Weights of a small GPT-style language model, trained from scratch on English Wikipedia.
Size: width 192, 4 heads of 32, MLP 384 ReLU, 4.5M parameters.
Each number is 128 + 24 x the weight over its row's rms, rounded and kept within 0 to 255. Layers, rows and columns count from 0. Numbers have three digits each. The size before them is the row's rms in percent of the matrix's.

# down: layer 4 MLP down (transposed), 384x192, rms 0.101, rows 357-383, columns 128-191
# up: layer 4 MLP up, 384x192, rms 0.105, rows 358-383, columns 128-191
down357 038:123132171109141134163142151083146126129140089132151132184119112177122116164115122125139130049127143118144137122110135125116119103080139139128141101137122111105119092102125119112089138159113122
up358 168:146129104115098122138139117108134157089117105139161111132133117142150112101105120103130078135143110144173135151126135103143139128111151112085111102161134186136125107141129136118139159138144135
down358 201:128107138149140121153113158116135134126111128124133145110127142117110127083177116130122147128161134150163114113144068136130103112151137172136209092141149083140130100122152100130141084156175121
up359 033:120138136144122117137136116123187172118090122110162111141133150135146153126131138129091141117123111146161079133126128137127156129095139127081138127048134154130121126132088077160131138107139137
down359 034:073156170126131127161118136086132123081130127156130142165191100136070138124133133117161129130131120133121131144129132127126110138129134117097117125128130144125124175126088138090167129120129106
up360 153:104108173193119099181106100162143134122114127107180101134129114107111145134175213085123088105138108139123135143145139154112158115152128140150148157081105132170103159143124101145153149134123131
down360 140:156124169135087142073123110132162114167121120154183101152112104081158139164177131127130097129149102114083140105092173096101119147100134121160155154108159135135121134160101127133134131114098116
up361 121:131102124122086152144171118118132200101121175155142126143119123144118124133099143090121105088109137116136101170150102149141126118132123064121114175160100141148114093152141096149135119137158114
down361 119:114127146169117165159100121129153107102127153134117148143119124145116086121113071139133129127098159113078149135143159128123097161139136149137107115094143128092124105140139156126164113174110124
up362 132:105163142134117088176108116131143144073123111125158118122113127161089177130136142136109138143158126098133126144103144135126122138167115125106149080148122119155143123130144097124173161143165123
down362 138:077104144108152146129095080113136124135106108127128104128188113140113111124123102130127105129136120132141113122148129124106128138121124130133114134130143162092111146124096107131115137135142127
up363 051:123125116115104120127143115128167143115090132089145122153110117118141163144122164075121099111126088147129087131111123169152147132117155116121168154102114185150128124133123127139131173160139126
down363 052:086124115157131104137119108165129128132131129149137117127112115104129108192106164129130148121111141117133121124108105127111116112100147107154140124156123123121129127133106136129165098109171128
up364 125:119157151143127151118163116129136140133120131124129096141122167133127140130144137107119150131123112101152126147116072148152094104148131079132129122131112096210121136125110178106109154140154115
down364 120:123162138105122147152123135148138109117113152127139147152113123107120126127152101134125129162160116151134139133109181114123139103148122099128141138124140118113158117117152068139123164114121120
up365 026:119104099132110108150179120110162145091094120136184141162091134072134129139145135117128145125151091149136116146135129117159137088122154080118141127110119177168122120112106111129142154104160142
down365 025:096118158115136094095108132130069093140158132126121117150172063128103145133146155159154103148116167144112136123132115130106163136142080134122131134127098095144129131124093093129135136157142104
up366 031:134121124136115134123168125128149143077086127154124120187119157122125125114129121080130138086162123139135097127110101134146130108095130082117149140090132143069123135165088113143083119136133128
down366 025:081144137106114130137085132135125132136114122125105125122133148072067132124131125095144146131133142122124159120165146136126129120110181145145129130137147119113133121125127112127129138137095127
up367 045:129136082125124120105141127142219131054114129142123130131125126108150142126079149105100145110136125129122111134134078171178130140117147155111132126107139161126142130115122127136100143080123119
down367 044:126124128079163142122110143118158114129095134137157107130146155120127109090146176114116104140144155199127194130132152128136118085109143129120116144132120122104126199127122123131131164131142128
up368 127:150129090123098116101073108132131159131115108124154131130097172119116146155161131117127122125111110154152124131155113126208165122094138152143153151105143144113153114133143114139096132157165125
down368 130:137124116118140115080118110090132121150121123184192092176130128153141125156144163135123122096129101140172138119129176137133130094091147087128113177116126156108165135109109104137155158157144125
up369 108:134125167140147129147140108131134158132117150166165139147061126141148142069117148117151100131183128141178132123129125121106129138136155133089131159152079126139105135099144153136089136141125109
down369 110:152087104121155128128124129089157122121127135160143123107097136135119127117121105146135139119137163125113106148111139122093116143122156121114109123157126152143141122104169139146126096122138129
up370 135:115162106140145124127124068139125177124118071133156140159060123112114151122138126100140125062115123155093120137165103110110165097155115125049121163103094123130120124118162157146127124101116112
down370 118:116169085124151096129132110129137123154110121172104128141115113139118122116110159116149142127107117139126142129100134138123139080143138149119119171087111127132114121115102098122149113126106119
up371 046:123136121150145134155121095128184151120109154118201138232115135149122149108137173118134093100149132124117124128156113139135135134137153130100123123097112181117143130163127108156121100111121122
down371 050:123132151177167174097137137115146124087123124162126189137121134095123140087154107106128114125141107127126138151106171138098158158169109112128115134123109151116185111141166121198095116104177115
up372 025:096139118183127137177123130130158131065106136127159112182108122162084141137149158108119137135128092122100124224102113131137140130139175113108124161127105164144121128117130113140106146140142129
down372 023:125117136115132131044129085132195067061162112172113144147141121173124117130100136128111139130095126120143136121130134123118143127082130114151121114128125130110107114136116116181158111114137135
up373 140:120091108107093119150115098129138134106119101125125139171127143154194120104129169107133131148114114182154124149128073112117177133076195115097111111109153177155126143139085164148144141148104133
down373 139:110133122125121187124124114140149152135112121132111129111143147122123178081134157138131116123145141114125124096152112153104164066110150091103108128166135090113130154110154125123136100135157125
up374 047:134141113143104111112161110116207162121108115143135143155119167121114167098133148097134140117139091134134119154163102141146130150086092118113124147125083152145119123140065082135122141136152142
down374 044:103181157129126118053108157082128071128146159110128140109146088118114117124150139108151133109134130134135170137123150099103107157128102105114127143125135133096147080150166155140166148131162109
up375 039:129130131121128112143138116088185132115106120136123140138133162134136182117124132072122102137124131108141081183128104140169153131112151127125188149099055165130125116142116117157139126169123142
down375 036:116181142114107138143123130058118128108119134131144131132139077127158138060139154129129116178105130127127111124154102126144109145066115130185121140100124128120084137089126118136227144164061142
up376 143:129115065172130075190121142143141115133115114113145110128108121151153133145142147141120137126127134173120134156131112173129164130145133135102128141119111133144133189091099106113137111118122132
down376 147:121139113106132096168069142148115127140095129140149137133136152096131149116139149151127118090085115092132128105108100104124175121100142147107101118124073100112159128184136084140135148125152123
up377 036:112115126128129111142156066114153137112087172141147138153071104125111135149088144062119151084128100114136113157133093148139142119073157133125135086110127130135096170138106126170134117155135101
down377 033:108116132132098161112130144097126140111123111130130143134130067142175127148132112145116120171136164138111129119116138175177096122124099128128151130117139115125122135141122138124140130105142139
up378 161:135111097155135107167137161127154171142113122132145115136127113109114114124143131114119133138159132122177132159137074132134075151127128141117138085163148108178168132136098129093108137088152121
down378 195:174135133138145140164112104117129144171106140149074129162157126117139141136118121135112133164134143069126113117155138160116121118134155161104146134135103107106112186105137123133130138120179130
up379 110:191098134139136097126130113124133136125115115143138109125156133111152119143188139097134093112134125123120108161175125122118124132155149126134141152122129183112162142140114121140124103195154116
down379 115:108099103111090169091178145117130130125128135116113132165088176139113099180148149148136111152126154092109162122146175108131149097113138092157170163108095131183121138133162100115110113126116124
up380 117:123172132150146109140171155118141172123119122161138150187107146095140148126129168174128078104114135144121075143126114117114107120125127155135138140105163131178097186160127148170161112129141113
down380 121:121145133134151098099133102073152135126130122126152121147138185103140130149164125184115130104129134098132089167170130125105101184149119113130127127140127114175130134146126133129121128134094120
up381 134:118115142158114136121152152157134130130117132132121100125143161168148143084146117107125075123134143177164138129117144087130189124142160130119140140133124146103116116121104155142115084130107121
down381 126:138134103142161155123128140094131116177124132118146138117131112158114113117068087126126138146109108062107126154101143125132090169118109147103125128083140119133126139117147107149146169123141134
up382 032:134129132150102130131186078069180162103086124147130157141118123131119138115108133119127151073133066116140119133092078123128123127143134130127122122111123135136128121124121120146150135175150133
down382 024:133097122086179130071108154130115102153140079138198121137113142133125062119173140125129067129147118109126134140166125148122131157146137128148125141153128169135147111141169118109111136076108119
up383 155:084098116149115134116174127166139181133112133132129151164126131089132129116178149117136136125150080127105089121134133115119112106093137073137135100116123146139113153167051161115154154100132118
down383 185:112157114156126136131135147118135134164133136128197115197152137130113139100179121175131113139129097143155113071097131145107162113094124173117196143102161121130141121144109165111105182101117137